{
  "n_layer": 14,
  "d_model": 320,
  "n_head": 5,
  "n_kv_head": 5,
  "head_dim": 64,
  "d_mlp": 1280,
  "vocab_size": 10005,
  "activation": "gelu",
  "norm": "layernorm",
  "norm_place": "pre",
  "norm_eps": 1e-06,
  "positions": "alibi",
  "qk_norm": false,
  "attn_scale": 0.125,
  "bias": "all",
  "tie_embeddings": true,
  "parallel_block": false,
  "init": "uniform",
  "init_std_qkv": 0.0281,
  "init_std_o": 0.00531,
  "init_std_up": 0.0281,
  "init_std_down": 0.00531,
  "optimizer": "muon_variant",
  "lr": 0.00736,
  "lr_mult_o": 1.14,
  "beta1": 0.9,
  "lr_head": 0.00855,
  "grad_clip": 2.0,
  "warmup_steps": 200,
  "schedule": "wsd",
  "decay_fraction": 0.636,
  "decay_shape": "sqrt",
  "final_lr_fraction": 0.05,
  "batch_tokens": 131072,
  "seq_len": 384,
  "doc_mask": true,
  "z_loss": 1e-05,
  "train_tokens": 826400000,
  "steps": 6305,
  "dataset": "wikipedia_en"
}
Each number is 500 + 25 x the weight over the matrix's rms, rounded and kept within 0 to 999. Layers, rows and columns count from 0. Numbers have three digits each.

# layer 2 MLP up, 1280x320, rms 0.0674, rows 203-246, columns 0-159
482510493504529513445495478522485502505526494515515524481490496502491463510455498495551474529541517516510475504537520491518494485509478531486518482477510523491501487445433490536489516473449496540489477532453555500500498467550441545495494486526501486479500514483483490529482494478506498508532512490508486509489530510465464525528501472542480523490499497520425504478464483529504468494523512485479521473480473523490499519524488497494475483512544553544493454540508445508492445455466470
531540497522508489481521473487541494512553483482483499516541502500478516487460456482480478492504512488520498493480513497494539489516584502512494454469474517487501480498510454492501460452482511496540504518502470474517485498468523451522471503508461493531526504506489526533534451491486520527488448469503464527489523501506476496508464472452476477497458511466500515533499513482508479474469509481519554475491523509521534497478477499518517506553501536533493500503468512487489506546490491
498517507524495483471474540524523531512522466488567506552541555530538499469491518508481454500466488518547508547498550528524528507485512484506501483497512465487515477514521478525474499522505524520473508453488473520508460512493480506482515510489500525468519482544479505551427556470479495531526511517528506474470506520508515508507538452487504522470489488507507520482460466516486529537525481497484519513530499485493523519539511513532494539453521508501495507493518469478535485463508522
556486457504519555483467492524492467479458504479551508492503520497481494474487513481491503510461456499507513457484502477532493517482533468466497486533514525546453495509465498496539494503496534519463522508507515508480466480540495535510529497467490470541524527486513442443492481499485499551484527470517515557503477535544458464553532482458505456497529486523484488487472534519486488489500540528469508471488472539425477484515489494464511491507478488486505513494573517553522536526453475
486503511473489538538487472519491523528499525489529482486513521460519534466494527523530485511521461507541528492479509472489507445536471474503496474463512461537508536489509523522504490500493502441519499482531480501537534479473512519493465496478516519515485509510482523509531485474511499488480531484505498543526482499497471517521507502499541491503548496529539544505494549501525523512528481486512510496474505475513495456523501501481459543479466458478471506478536486457511490503513518
541498518471450483502517505488515488489540472509464522497487466478573503465525481504528503465538501537507502503512520502509474535516487457491487518494497535504479490497531522519534506503468444531496497518518526501490503534472529477473497480497547511490513528539488565530522477497457456522439519508499516523485466511494547518492507501529469475525536497481519505506478506540477491522494511522518502498493490470472499528498536449528473528501547492523513471494488515495506502499503496
529480480506494441495582547518428475492470497545463479481481490500500530508506488543503510508502503523516535478479505519455482503532486463530500559479493509497519463536517501488499459518496501527463476479539482507486492527530527473487502505500501502517513523495480522450484487530506530492495483498490509498561469460530502470496520497521546577466481495515505513510485481533515543515501530533522503517535534475533476472557521533467488512483501487479517505510453528497478470476504504
498477521471461516508491542488512513502524481515480496490546498450490487500496473493513527502491490472462511542487527515452521467498475527538493520476454525494500478467531455489473482462464488518506535559519511485475509463464450548486512525490518488507552529485486524433537466488511496472525508517467517514496482472504518495461491524492531522487479495451531489461435494488534501518514439509499515483498522493503525506487557480523503488530510507503540492524535518482531507489506497
510530497491456483529463488468511472522537476503499477506486534514495499484500499520524483513516498495507528513483451513482483501473462522481445477474488549525502491474467546511479495513454452520474498498527508524498504503528500498494533526471443529456506508495474506522493525488495520500540453495538497486516571511507508490520469502510537504499513481480457505469515519470491498453517490494516488487485523546509483542490528512498556496482496484514499466520523503537473518433504508
469528475529494497451514541548489460532462501449493465486518518491501478526526510504491482498475543487443493502551517453507505506467513512500446486485491440470512513439427535456545443503488492486480507537508480501547565477550552491491520500536563465565492478476497499498564532536518483470495480494498507532535517472524531537480516550500565475533533447500509475501476491516503554491448518564484491498539511479522520529500488495490493545482501513509510526482481541509431501524520490
528494538502512488474498528534500504487494524525509518531493534515510466512551494508540485488532439503486511443488549543520526509502460484527462536498475499486517516568514519526495498530491464517475484491477521505456537499499511460488549517487476485538464546458435482469490511456493501508495481495519503480554508490523511498506506496531507505489479496518513504481490492511524523506480509546529485520556453504485535520506525503465490516491481496511478508490479489515536530477501489
507502486492497490520479517481483471524513526481479471505478501498522525469478544463488539495528507514499534509530469525481486510501518461501466499475516504485520502488496538511506498507493511478454514513492498525473532456492472462526478487486483479502507483483481489526495509509513521525500475490555532478526527518495550495555506472461530450447542464479545556485498524469495444544506521527506467497513501530484463493495480488505474514517478498463464564525526516527539560470490516
489533569475467498538548503492477499502468528510460496528506551455528451460507453521503506504533512519500456505532488527514496521486481457530503443499505481505489505474458515485467553484452481510543483464518508507505493466495517515454532496475505511506533494477504503495509456494474524485504502422516490515527521512517538490469506491511493464483520511557495506505513467470530538496537457451521470524503484505504527492485505510490462497499465522510532506542509540473491522482476514
479497510485520474502557486504467538523525491480444529555458521498521533517503493503499464485555489468500524505444497479494474525472494493521514518503503482501534493504497522498498462505531502492487503470460512491473535523496500488488526526466493477485468489428502524496506529461493524465482516529494462530532491483453509462512538492469515502478518478529530485507507472510509516470508473455487511497524488479510474490511550494516507509486534456566473525533514466515496468502488516
530455508498492517470494513529524466548458524481498455488458547499516481506525509462509486470495538516475507474548520484512500487531560447495516531502465506495444460485486525455537507495513537480469509495517453506511482470543582497491520518487460524480447445462479477475542503523504538540521474484472525482510519527518497460519494519493469531503490513555500511511535477505462464562498528466515537469526490486470532469536486523465511516514543473506519511506540519512517529452478512
490466484500508526510516511517483533480540517486471474514518505528522546495462516499501483528517505532497513507486472481538471517486539496490471475514483497497474512535478511488489499506480484470501504526548452492493486485500512512497524503505471511468533520513509548482467457500494460486429496504479478490457505524492497490490507531501511496495479511491523487502494479478512469523507514495533495482518470510504510492476525505503519516524524478525505490526510489464491563531509493
483491520487531512492503517533523527489506543497501486463481517487475493543491532495503523532503466513505501538516540457507498469481511502511494526551489493500505487525496527502530465496537529542517519546550509461480537503523490460488483499507503510517502489511541505516514460479521497497516506522495500489496511492507495487526540459478460502535507494545491492523476452536495513529524488447521511473495500513517499488534524506518486506501460509528471520464539521489495487513502459
524467477495516486479505463446520471469515484481526505505497485484516473496495497518507462510479464527545499541521501508490510519512484545478442517482489508537512509458482503527503501498519511503515507507494513514512511486487525505507493524514476495495512497540512543546525504529459484537490478509488487555514489494475482488494483533506460501522527493477485522519452496543506526501500492498465517497545500506547476486549486504502476482467486523486506493569504492497517472490509505
489518513506482489492478499463466472499521521538522530507463476485468480499524504494560505486483549483504505516500490473519486502515492515525527496470468548528497505456449478455505510467470509446501533527573554483543522488505500519494530489505492466475463536522505490490498548536500470493479539530479484512480495521452474527461520495501492506497493476522522484543477529480492539485510476516522490513467496461496495494489507497505529489538495538521500505516523483489506509523515490
502466530471497518468472499496502496553509480467448504503463463495552499483514483505480489517506497480497467531527525492523526492496497523482524487510531482496514429512505479492503485559501512524514521498479495494478494490536512501486501530501523494507475485517493518557496488526491485513490535509489472482511498460474504525507512515497509477516526495507475480515512548519536511532458530493472516492489480459490480529513487480494488529545483457474444491460458471492543565516494480
479502496467520507499550479496506462490521490484523501470445518498481471471534460515563503449527543524478523527516523476519521525446511462508487513496522497547494526483526483534493511536457489488508475561514533468486526528588496502496476494457515524479534510525503485544505446557542487547475500492526529503529491502507489508510470518476549482499516499495518454501525524480491506518548511521533491513465530524525481498516490525452511491501472518481483517560468555498508509508464490
475479513501519535468490480542471501502483508501455530514507499498499529529524496500518528539538484464486506492507494527514525516511484482498518498504493487485532507477500555506512471515491453525544474468510502497519483471516497466502489527455477548516489566493525514512514466528502514502447509535509514504470468465478508439543452480499509547523461535519520452471473469429543479502476514512533472478516529518484498519534527507514502521509523537498509500514469456498442485496539469
492474522518487512544529516519480525504495433517483494451469489489454497460477459491540445525547548536442562495524542516508498501502483484515480458503496441489482480496584525463466503538471507500467480505528472508484490523493500539499501523500529493518546499488512512492513503502501484518514498508497499486479473468489471508475521496492518482465484490484505484473483534521484478496535483511535470509497521539471519529540456515500533508536463488489539464488492483492484533529470511
526477456488506511483480533517467521500526505516481435547504481519493528472569520490469459521513527531481530505482511545489487454533498529500446500510497513465501474518491495481561486544511469542469482521466480476508498505522496469511526540511486498480471500460481502455494521536522523504507551459508482476515454546486458525515486490479508454488481518547534525454510470508479484516488500506505456473522512514489508521532475479454507575508509514500504531481490455480490488494537547
515493471500486499523500503489505510508448477472538488544483504494534489477478492493488496456485470507505561510461542484464493515491478524467491470479494454505498502489498511526482480510518487499479515514495490524480484498541494502505516509506517486524531527493483519464523525502459472444520516498495498463507558503501502493485510499528485495471469517483504475523477520490530530518472472543505507484466487492462523521526513551515465490524500518494520507500526539511508555514482496
454512519475527520515489476504539537451490516538492479483518490523491521471493494499522497509493511446467510553528520529491474527514498527470515483535526503525473523488481508545514543510466474496521500502439458450527469480466468491499497511520445459494531477516496487521520524542527494516531507478495469502493498484494480497483551497524506458504529473500473485467488498471503502491506531533511475521494506509522498499498514507516519460484473469523477495497463462464516534456524510
508491485534503496467515510515475483505507498498504512507491525470531527511527486507473498477492509517506523472512493490519488515498521474498484502460477528487483472485494517501512516533503495519514510562507485490482529510512513506496457472505486513507518492537496497476511511494522530473512568494490479501501478537525451506499472504514544486521522469496518485445479511466496500515557523521496505458485480479502495459496484530516547493458506504476481479492503499481493512527529494
519492522473498517489501502456493509463460548506464511496489489476473582491458523487504525554482511527545492483501510469505528471521486522533565550498468493519506503509480470508519541510505468497562482505464507484448521550517482490460463467512464496508528516514505489494486479512501500482506514470494512470511482553522507511514507518495483522479489518488523487485484485482488542476527482517500495495492500533528525529474504480503491499500469507519499496519528465558559514471498498
488510509539495489503538457505460486539545478476584520539485490470474484485507521490536496556531538502496472501482497502500472464505482514487550511481482456491524545506492540487523530574488491503473533493462482490460500469557505493453535459527520511520482496540486524476502522475466535498508547529511572459510524469512463478461540512493554488511527444498495517463461453476485522510526511502460456564495557495519512527519526507521472524542489476545513483509462504510514486469504539
510499512513496483483469503529456479496463527528505517488490503505487512483513493507497503444477498496498512525510491467489528478495508479505438496447523497496499484519496546551496511479516464517515474514490526472472533528503518510487471473484480512448508521525487512486515511517508524463476515491484479530500525518494482469514501496479512456471509510542510495522446504491517498562504508513489482499481489527497499525527500513531498525513516526492517515489488512520484528485504492
511487558509473478530475463501494508513516490497546476510471472500517498475471524453504522461547502451500529514515489514490511494459467426468491453475522484498482503491496473485508506520507485492523454510485465485538557484490465549527477503456537546485459529515505507505474500510506498522508491492467470553464483526502510461530495500533496554523493477503542514510465497517470509496499544496462460515485506501495473506485497500495492512479455485500526492530468539503497532484502514
506519558510487492518492487504481497516498471570572494477506485469530505493478505482489527483503516519510491538504516530502502455513477507484495522491495542491461549465474500469489524473504494493542471570548469494474525547488509509470511495467482488495527470502498519508501514523531494489527505525526489507534513513474480507507475512504520567508536487525483451484488534442508518487539495508492474518484505502522535521470527499541480445503522537460546484475496512523511525518505555
520475476498538505513501519513527455486475504549501437530466469485458485503470465467470495465498524504472492555525479487525535507487511463499526525522491503539528487518512523534492462474508497528487508495463515520493514477487500485490498503437521492525498481505515539535509515578513451497517509504524481554473452485500484527542515536511495470498520460489529458503477497482466503473533455500535499509515518516483506532450531544477517532490510480479493532487492502495497495528562488
472500518520529512518481504496512482494501525504501471473495548526502508532494529522541520484524524481521511481507493513499516498517530505474488523535469498454477480496502548484489522506464502509490560542485517477487513509512472483534519533482522504504432501487492478502538450509507505492552521479472536508540545509493513500502522527485491513514461482518492454506550488505518492535514492460439519454480486494491540456511463499448489504506517507519563535470510480528488491480499552
494478485518476508477509494468462528443502474481523464471499507470486493456503519499484488491498507536473507480501508504506540496505469491492494489461481501505507469528486523501486492510528489524489491503514488500483460518503491559508501501494489501511490491493526491525499463531534504515484531491512484515471455485537479513516487516485468486435510481487513521481510498508477497497532495500480488514512537511486493501476521510463437521505531490509516467492510466479490478511500519
465482547490545508464492471464485452506477512524500482490506496484496521502497488500484489562509514494505511497488533523488452511523452475497524527487531524530478479453514512475461513486524521543509528515514486477499494488478522515494521474488467499517523522464519539469502529474512496541445511512538448530512516467447514476545483511517491495507501491505554541493478515494496497507498507570532563518545508500500500495505514473464458454521484450521497520477457518533479486527486492
530462520530538511495545547520523477479472495494483518518505475488542484534459493512534471509471475525487536535506493489496516479501514510486457505502590455536448461518502498512472518489470503496507521473508496493494499477533490464455509501514510528518538485498530517515513511511489505545508496524528484474501523540434486572528496568536512490512511514473513496510470480473506509491475470513533521472493499529485508532520513494537536470525435506502485509508502513506488515491536461
484527485482484509536510492492499507507512521514496540487434468468494486499552502462513504500530505500504460518499503515446522474479538509479468478482499500489465513470532467451529513497507539504503477446550516487496503494469498528503477508516510541461554510469484529535489469460507481529531515532464465472528499497491488465479464482516521483502463480501498464475468431460480464505497497450523507479501445532505510471513515519472500472454450468509502494506518475546510490517472522
495513464520510489504486480519472475461450491505506452510520517512457522464492481516529523519501538475527457473520526513536449502534503452448474466499469510518500513480498523496433446535529532469509446481480518530507526500500510518547498490502496517488504473502466485479468534481505465495502494534484530531490491489517495521529494510495481507472507494492549474526527490483529486506477485513473523514497535478527531537515523489496465494501546473521492556522504498496536516522463525
487483502522512508514511517535444522545548492476482515487455487480523498479504481491525479474520477485473483459490461501447559521507497504527485494460481516516535528510490470511473477566505539492457477530525517477465489476517514508495482489472503454522538497480515488521521512442502508476500525515523473516513502486539496477512501530521527515496470559525533505506517477479517531556483444464521469459495541475475508507496517458549488530508502540490499509471514483496517510504559473
461490483489468540501516496507513542486469531502486483521536467501508493493488507530507490482500462422497511472506511480468457514516507553527467500496509531497512481480534509516525499533502487523510491514484537534542507518512483529535508531525471496441487530531530530499496494453471504515499468548514517524550512466502473511551541548458507526511520494463497503512518521553482534497505486495510502488505510493542525507531538493496501505512516534578509527512515480526519494486509548
500443504499426529535477522516454500486487498518514494513492489502472490493539500488540527478510516497496479458520534485470499472470471516466512484489504492489503529445486527453504453489518525508500518502501493517472485509492502492517494523508524514491499486508445482498514498513498512537483507522552508563499518530462541522508531527504530542499504455489491496488480497460482522505527524516455496463535517522484498546511468484454491515474496512511526513562545523446479509495474495
453480550538512490486507499537468513502491508462484488521480508508502518518449502526535525481513494479495488468521514501485457520485462524451527488501512488501524490493478477511526471479473480509487459494517534556525526469513473492439501509461507493504510495495503521469490487486529489488503481518498490517533523498439493540485472476507536472535523538531470417459481545480489498464490473513532507521500487499464458514545526476477472475472487523457469512498527473511509551496519518
503498536501501483462486507480524498448503479531506538561516515479481534496499503484488502507503490540518484479480509461484519510492489446499477474464510502514486495485518484481502491485530497499489484564477478492485469524491484502479522478466524491534461479476549524516491520493522488492531460434462507532486508527484483469454496539501518480475481516463527467501482505510485489505529503530527510493506490480507496466462433463528483533480493464507487481460479443475466498467510534
# layer 2 MLP down (transposed), 1280x320, rms 0.0327, rows 203-246, columns 0-159
484491505518489514467525508467539477462494450503490479520526499538529510522533555448498494570474516486510506522504507496495483497522488505533504530456521502509531523471509454494518523484519494513462536481490532518470519540455445477499480493520504452500491501523470491491502490466482449470466504521521489497493542470455482480554463512533525506550511449507493498524505508516485506470480495518471490510519517501492477488496520501542476448506491508516541486478487485540577532517521512
500499547502501514475505475481502511476528492507491506463481475538495536483466493530554504492539449497468474516557504521466482498478483502467509490502484511559541480461482549448499517534576478496504482533527476481486528455497477525479507496517466518509480507531492519482512470490502482491475522488489507481486525545477482529520504485540486528495491503496508518524475527459457510501491512524498495509505466495486531486544492507456516506501547488516530534489478475485512483499486521
502452484462468509511515474495477516493480530506454544489505476467491508536531494531520548461493527488486463437522461513485470471513509524506522499499488487518508475538484507485536517476508498487468473498505506489532520498533491485445476465464539530470499509526511475468503479530473515478466522499532503534537541522478505486492508456506466510476528491477511497507543512535502516474501542546502477490483513524510463511533516499503495501548480484485535531492470456527512499513473545
471479518484485455518503514522500509508483479513525527548517473498469521509531496494548521483502485519512536506528509491534493505494448497473509468514486462456546496472493508539518525536552494481513491524488500542489514497475492525467465529494481506498547514495481552514480513534498509519517523509468479501467492475513540515472473470474533511463498502502552449514538475495517500511497532503482455479534479480506503511542478489532476478487499514543490540516471520476507493520500484
518537567421470485514499498470491509512470517515502490474501439563511507512436493489566519482469475522486530479479507490540497506489508462525523508517462512553497485513475447520476472486481515539516522504518479546520516459510455537441520518515512562514513515522529486479505454507476478511509520476451520454560490565461509495496496450553574463493475528529519508480489472469497485524499482460530504520493479487501471476470499506531461472520448520485496505516513493478518537490495480
521504489535494504577472525511529520460498522532486543457514509593509507516509495505506504542487509515521557462507488521526525477516504463526454504509468499494464538520486472479467472476483573496536464536472503465529511511511538468498489488520473503463497506462469474475487458516503507501518490521569483523501539482505489509528510525516517520558479487497528499494487515497530506513507484533478488522514508502516507484451469478505525510491509497485481513554486486484476511434492480
481496479488501483492498500495530491483513535503534545496499523473495508533496495514450469489506477464455437490492505470522557501468517519490482519498485500550495538512506514527519505500493517520521476515457476475457530497495491536521473498511489516464493490513553513488492530478481483517506496560520501496514449476506509534534514466505507479531507519482482511490532488493469493497509516497567540464486488484523551526522557443543484513522540480475486558475489502521504507513528528
463473496518462505489486509541535489487495494515471461537509487539491523498510483534572486530515479461499529534496511525551480512499532532473513571502487486500470498464528498531513479507485517520482550516481484528417542491480510495487490533487490522456486511507505490497556537506483504461507451482490513519481503544477522504501482494465473448522519489510498500543484492511538481499476520514527494479461482486481480508500504483491513469488519534533503462553461484530522490505501494
528469464495516504482511496502527485508506499515483504499540491484521515526499506503498516487496478494469474530547500476497519525499507553491476474531503483518546533553461486497558503490524512503488483497533495444470411444490524501551479487503484455490462487523492473523531499537533480531494470490497540500569482522498505504470493524474519559504496485535505484494484514463426506493527558530479492462510470500464471490508480480542515504526519482483489507477488514469484483525529495
487480435499568485518505506603489464507495524481530538534492509493507448507472515456465484506508478482493431463555470453488509512511495509531475509457498445486525481521522493488457457473520484500478475501528522516493522491499509548494530523510519529497528542493521479519454494465534538464485443468499527440511466471464519480506496514499528508524492515480504484470523471478466565505530493500463481485535482461458531497538495491483497573531514472481494541499479517502429513524534472
465520445473512480508469470499528489528500487503501467461502509464498506503516476484506495482505526540496478481498530466495473489487511509472541507498532570468521513499509470479462512464484507516514521545485487448510465496497532551502485505456496519472495518495533509516517515555507475476542521486526497500469522509485495485497501467473522536514468502480488479537478483465506483476475506478464543473466541481490488494461439525513483503547529505489510535499495527502520486502502529
515465511464506479514499497490460532513482528473501518508521485493560472512461461493510499494497458509516510508536501495499481527488479485533543516527480476500469516499558570476481503492503520504494510507515503488469492493489506471502513510476507520504509477544518464578511474508477493507469531458512555510482493541518492498574469522491507538501473484527453540531495488497480491521537509487510512522492481457536484541502480429501452481482486505485526527551511473458510522471514470
475526532515492472427482495477503484486513488546481507502461500498520507523548551522475502456474494511496528510523484486516492479541559528518512540490491497481498491510539503524500481526522500471526517505512513482473492501547520503526481528527511487501538509522470510515533500468543511535539506542515540499518476518499454486478482478499438487520471517483505555513469500489492498542476533516523500458475458515489461481531506509497520483513485548506509497468483527521509538502517488
481522490533502480505498467478490517472443528463499494526519499477485485546517553508455505512487516503507487471501517475515516488520512478483497521492484526506521523553513487529544538516507509523503515522520569502466473535516518478532455518476537461528471505524491463466463458494471436502487488515495522456505526501441510495461430522548467486533465517462511555536524494502499474468513507453479492461496514545517525508500505518489505481487511533455506525528484507501522475550490451
538488499500484504512526532507494569503488470510500491507515468464535490480476497523520498482466444513487491528471513520497500476485491488482552509527485468507499501534472525515527504524552512506459495462475509492499468501523518514526477555476517452548479505522515500487493510513506515531465503538424499525437530522491483491493463466426473457502482492514504501504488512509529513498468533466472508512485517481529470521458467524490435492489494450492493463511493513478541434501528524
464504501545503519488498457523496509504486489481451517551540474526502476468469508493481514552474516486522481506465517532491486519466472513518496478569468543500482548504522453504513550494502519455524472464464536535497524542502468480521468488483506512526490468526483510485506491472483474532506510496497479535489492480465543483504493534485476540534518500513498508512505502494484536491518524467469534524482488507463483552525487497532489509463498544518484462520500483480527466508489445
476505471493450515488482494491461495494535509467498532554513516489513483523509501459502531539465503458495522496472496518543509481510442455467514486508521512484462497520455530510497525514501532501522514519499496546464480498502525479496488485509481511513510499472459498502516510497475532481493529509569515514553484482455481483458494545476498504491482509507524491543471474559531506491476492496479459496475466526523528464493484545482501493480531500487504505492481554489492529515536538
476509524507514517483521565546489471549509487495457485521521463477512505461489501487510531477495524523507506444484505515477523531526487487517540515572519503496518558521495528459478506505458519513522461455496481475500508511528474457502475487478513503519504528489479473484453498486516512515516487504465509499507482493542567544477505488497525495493488509528511466482522484465510483494474478484507492516499513488469484494481449484508522505460494473482522495485501514546457491480466524
492503487514523524491561506538469535462493475490523475475534477474551471532513496503481532480545470481503510493461519510525541515495555508495483447526528514475562493511521510504482532532518492450513473505463500481477508487521480476511479520507523507501503452479547508489507472450543528569504456508491500520509495515515536455512465545521487479529507532468509441489471472467500480483518505470481468510528486506510515509519461539505515518456527499479517500491535509512504471501530493
449502505535476503457504564494461446540502478494516511472513533487468465488513498492442511535467494514526549484477492527505506485478550508538505497486490533490491481492474479462493512508505512517495486455456530529505498485550502508485546522485504510488545528446513535499481493520477523485471498509490505480523515541494501500474482490487515490499522482513476526486499481540552505494511488527503512470504472511488508518502515531504499535519478532498504540492496453531500516514452485
486521516484516474504483501515491536489487505532504519486503504471498560482472485513486560492484535479513514501475528501521532505463493554492491462502468472505518506474476510470451458503478490489457524480507506524508467479456494497486453502526542514488530484504515478544547495501531540487504475517492493495529456436512485502495499492502474503527526484504463501504483466496495536475469503472497488465525502545550510491513466478559486514464535499519479438522465497484486442485502471
474518491450541506491490525475497488511501532488516497440498496512443457480511512504511491482516481533515518510476482466496517517534510529527478500533511496538474466487487511474470530494505500501550532474538505469510530490499518494513489503523501485529522484469496487467514471523516485520508475483515508506500517528492523518527494504523502451490525481512543516548494506486483498482516467475463487524481534446489511520498456496500499477494480486495505512498509483495505493487472472
537481468520526494486491508509509480488493509508479510435488525510490528530514538482487536501463513480503507430486466500482500470507540485506509504513508488485472502501462505574513480512518543569455523526530443491503505527514535468557486480485523517512495483498521450485456499515492511457478517508526533497552562524466562524560528515537472454510496478495485486497473529508485498452497549520481486482490484439482530502491538504481475476417478489511508531494479485525478524474475498
513516506480508486481531486504494507556515494489507489464522495482527530485483510442433497489508452532520507531499529485443528470445514491469496473508474491515504491514503504475539490530522477471521533524490516499493485493495494488499524477477570488505460499488487501469534547509541510477533492478483508466511503482483485497510480477517481517553501532531477506464517470506516515519505513469510520500499484513495509509517510493484512539506506456472512490492519520527486495477556524
472482497524472498498507478497514534519512506528528472480465483527532507516570481530542500528534516517529473493489533529537473539521441529518496481501487489490509485489483537437545547483465477509501520537531513468509509541489537450514502508487524464472450540492440482524497520542529538461484517470518438477496479530493509467497517530526471517514493457527498486478552513503468478511497532482455529510515535495449471466509489485458503493512494497536468506519502503479500510509501492
552491523533509486502521471493493498492510479500504480493491493487487485481527528505465487490484518502526491507520519524459514511512546476529505470512527505501494469513508474498524466504508540464490508467507476492500491497504502424502485513496558472493474478462475527485501471510464500495470500491542506478517526490492520478471506473514456500485446530478523531543480504529494500529499473482470506509486510484480503539479511522505435517501511523516493534513504473506483475513462512
518514503436495488504533503499483472484501467527528481527485457521525496479519508517533458493529509456467490506519563505522491488526546536479518490554512473505515521509529487526489518506454473459491505484504455504497491491521535499438540497475479516500498505486502511500496507527489463534514476497487494476521503465488565503525514485504507490517492512484481490537508479483513516490489451517454490535484502501465512486534516474503523517560501502505467506535503497500502472470459457
472505464517512505483501541492472499520526535525502494477546535502548514481462539532531503518495462454485485466491476489482464491511529497523452489518510518513513509504478530531529485458526423460487526534517492494442455476522522540519531512501519500533495507501520514538530457517558554505458502504508496543516525534473522507468458462549475476499510517491496523466494508493513470532437503498515463484477519466502553476547452524561498513498509519528429445568513496497498503476510497
507493478507498495488498504510521520516462478512486490518486503482529464536483508552499562476501496461503456511503460506547491491534527544540503487514520501521504538481444485485497476493494460483488481519512545528480505496491533474509524471496462527499511522501546504472531520513520471473520497443508492499476454522516492511539525511456494515480480515522539551490495515493488460486514500462525475513506492519515506493479485458474468514496534535504495503487516444533522515475534516
515516505497511468489498480460533496523495526480471490520518489532478471515470491534528501543535515498536440494494495549537442503523458536515530517553504514491456489462470499439525507516502518472518495489509504480520496528507490473473519527539498495491516477478516496507486522480530521526535467513507483503494503449516530549531484487500547523501506484472475487492526464495499516471494495460494546487517483503495481482515494474499525464480499500524487543462482483511501486524486495
502473516525543471464515545468509514531517509511512479508496487511500491467556469504489491538457481540531494478536523532515553482483544512503502539481510489488495479504510517496523510525529519464510484483485499441549494497511481421448454433509484510524563494519500492464490500591497525487494535479496514520488450501517480518483499504503493456495479503542489465467506528505531484553494479529481496513466472519541491525505478504483460537498477485532535484472515470508512483440479505
464478471505472467452512503496450508476503469502444501523481489487513510511454501526508511504489476515508507479496497488476472506527527474505528514508470508507520482529534528533554511481504471491471541455471489547487549517506525499504501501490512452470497520498475480483486527475468503485478531506496537501480524465502496509559541495513507488463479532473506497508516436505513464542527472493477506485534482504455474492551501539497527518500484502509449518499488497475511487494503469
486518471528483544492480505478498488530536491436524499506512497473542526480491528458492521541531508498476495502498536493478525508491495500486541502495510444504533553500501499460511479522556478468497519521557510508519468532472483480516482518558489500513535483533545527454511514413500507525471533462504492481485541477494490464476505448502492525512486522533473503498513500482514451511473516543489518491504456508513521490479500491529501483502486506511499510511484550512522498532512483
528482496464500468538491508473507576510548488464495527477492542476507489517518475466496526525491497540507498440458512533444481450496528533479517503490470513488506538488505481558491457575522521517490525503511503489480500526516441493480435524494467482489508482504463478516462486510527480523525537518482468515520555503441469459508463454472468524501522536500517515525528536488507467530437507506499510515496485483509483461510535522425510491484452549513504461488479525531481482459461526
485491518492498533508500477507518484535509538528546549486493498557511475507470542458541542511502493492506501498506525499464460489495521503520501515514507501539482469494451513461466461493479493487493513476487501464507502508530529495528520486509466528501489489467482507505505530492484508500535471475507539485513531502507521531494492519507534510497484513519488484505503513508487484491499537523480494577506470526510471465496490521516546514499499493490488507523480475563482510488475448
507562490484489490498469474515490485505513519500499518473512490498503555495527530490486584503475528472432515486506475463494499538543514510522480503473513510495509488458502531530538486486460510472491504532529571497503505451498481470497532549515525477527507537540537502496513481517470475494492532482567489524503445498541533504533445519508494474533493539453550469488505480506486505512454523473536532494477487472493486502512501514492506484479518500484517527514482548514481509512491532
458501471514474499488489495530466544522556560561502494557524480501461506525492473488507505500518514540509493520464482489461514493486507512541529470494487515515509473517484430491482490511496484486538463520516506511502482491514531612518477470519504460492478469512505523467502522510525527502458463469513512519454470511535499480512500438496483525467488518524487437490528518534523516504474510458506504501474540505507508474547478521469482509497511471530517531521492471505454466530497535
471473471507482466485501491493508523476452493471415463522467453506466469514473517535472488531530540494459486531496519500481503495553488457506475511516496461450519506454482491489513519504522491513447489485477523514472450478500503511468499478498502517498515503486528514488497534522497529496517558508497502520576529521468516553537475429484497474547486545511515507501493499486473514470507541496511515478495515506500510483480510523502479487484505537480526468510528498492486542452530493
541496519511449491525474530497558509497486515490466473472486502499485430498510518512500532523514501510468528519525492493479545499532497539514465507482477478490482507445523523524505478475492485498521466484519510497510490540488522444509485509542520497566484495505527471454513523493473507520466484512531492485546508506484487489530504527488472486496457456491484524538506503451492505523487564521521481522482467548522474490457487498496509526525497476457487503498456486477515484443490493
521483510471500499506531480533483468509532535514515517498456517485495473477564514477505471461454494449505462555468458512496511495526501491491509503500452483524486483504531494455506507497521512562517468555543532500506456562500529500461518525440523492493519504517499489489549529497510503464481488503485529486463477469502523497502465460497491566512496543549509448510491489511504486504479505478494566519456488454520485511477494493496498515520518501550522475508491536491485528541500468
490484510562537512533516537527528487516454494444545509515466517531489535513503438498514481505485541517529526489470513520532564533514506463499518492549470499518481538506499496487461466528473501527477486455482478484545525483532472484496511470524513458491505528514490506497444537549504494465485501479419514551509539481463505501509493466524467482505485488534512539518484457484524492485469498475493459444483484518489500466476512499504532486503524485425482487486540514525458524493487503
483489518552522470474531492483488496511531507494512487496501482497485501485477509502503483524528480504468518540496503574506526512474508482480497463526510481503460405507500477529461523477532498510486490475460522459520496504495486447488533487461488524494509505532533470487445478550521525511500554509484509500515476494485461527512484483498497477492468545488468506497513501492494486527499504504512529502544461492495474532490539533480576523530552451490464507474448433563510533519483489
508500460482498526473522482474506552513495507479457485507535513505512480452532454475520472524508487523512513494479454504534487497508471516502467533519470481504419495498511526491497480462507495497514534503499439499501475524521522518565515467505506497484483512516539527507478508485528526525474503475505549469485525485547488498517522543493514491480465482487504516503524494465500497514506493548453523496544521550544490442461537528500548503529491486510482523535474552485491504470471489
509501501517493493495508485497516538540437455474484448489472469487475513476552516500458520501506510495468503516491511485488492470492504527528504494482490505501523510453472505484473544505475520466533478494471517483436540475484493501465539442521468512437511523508490509504515522508508485510543481531511495462531444498488496530498515506509468510497533483503458569456460495479478505500477496469508483470501514499483489537502519533529507454517510476489510493481536503511508502454506545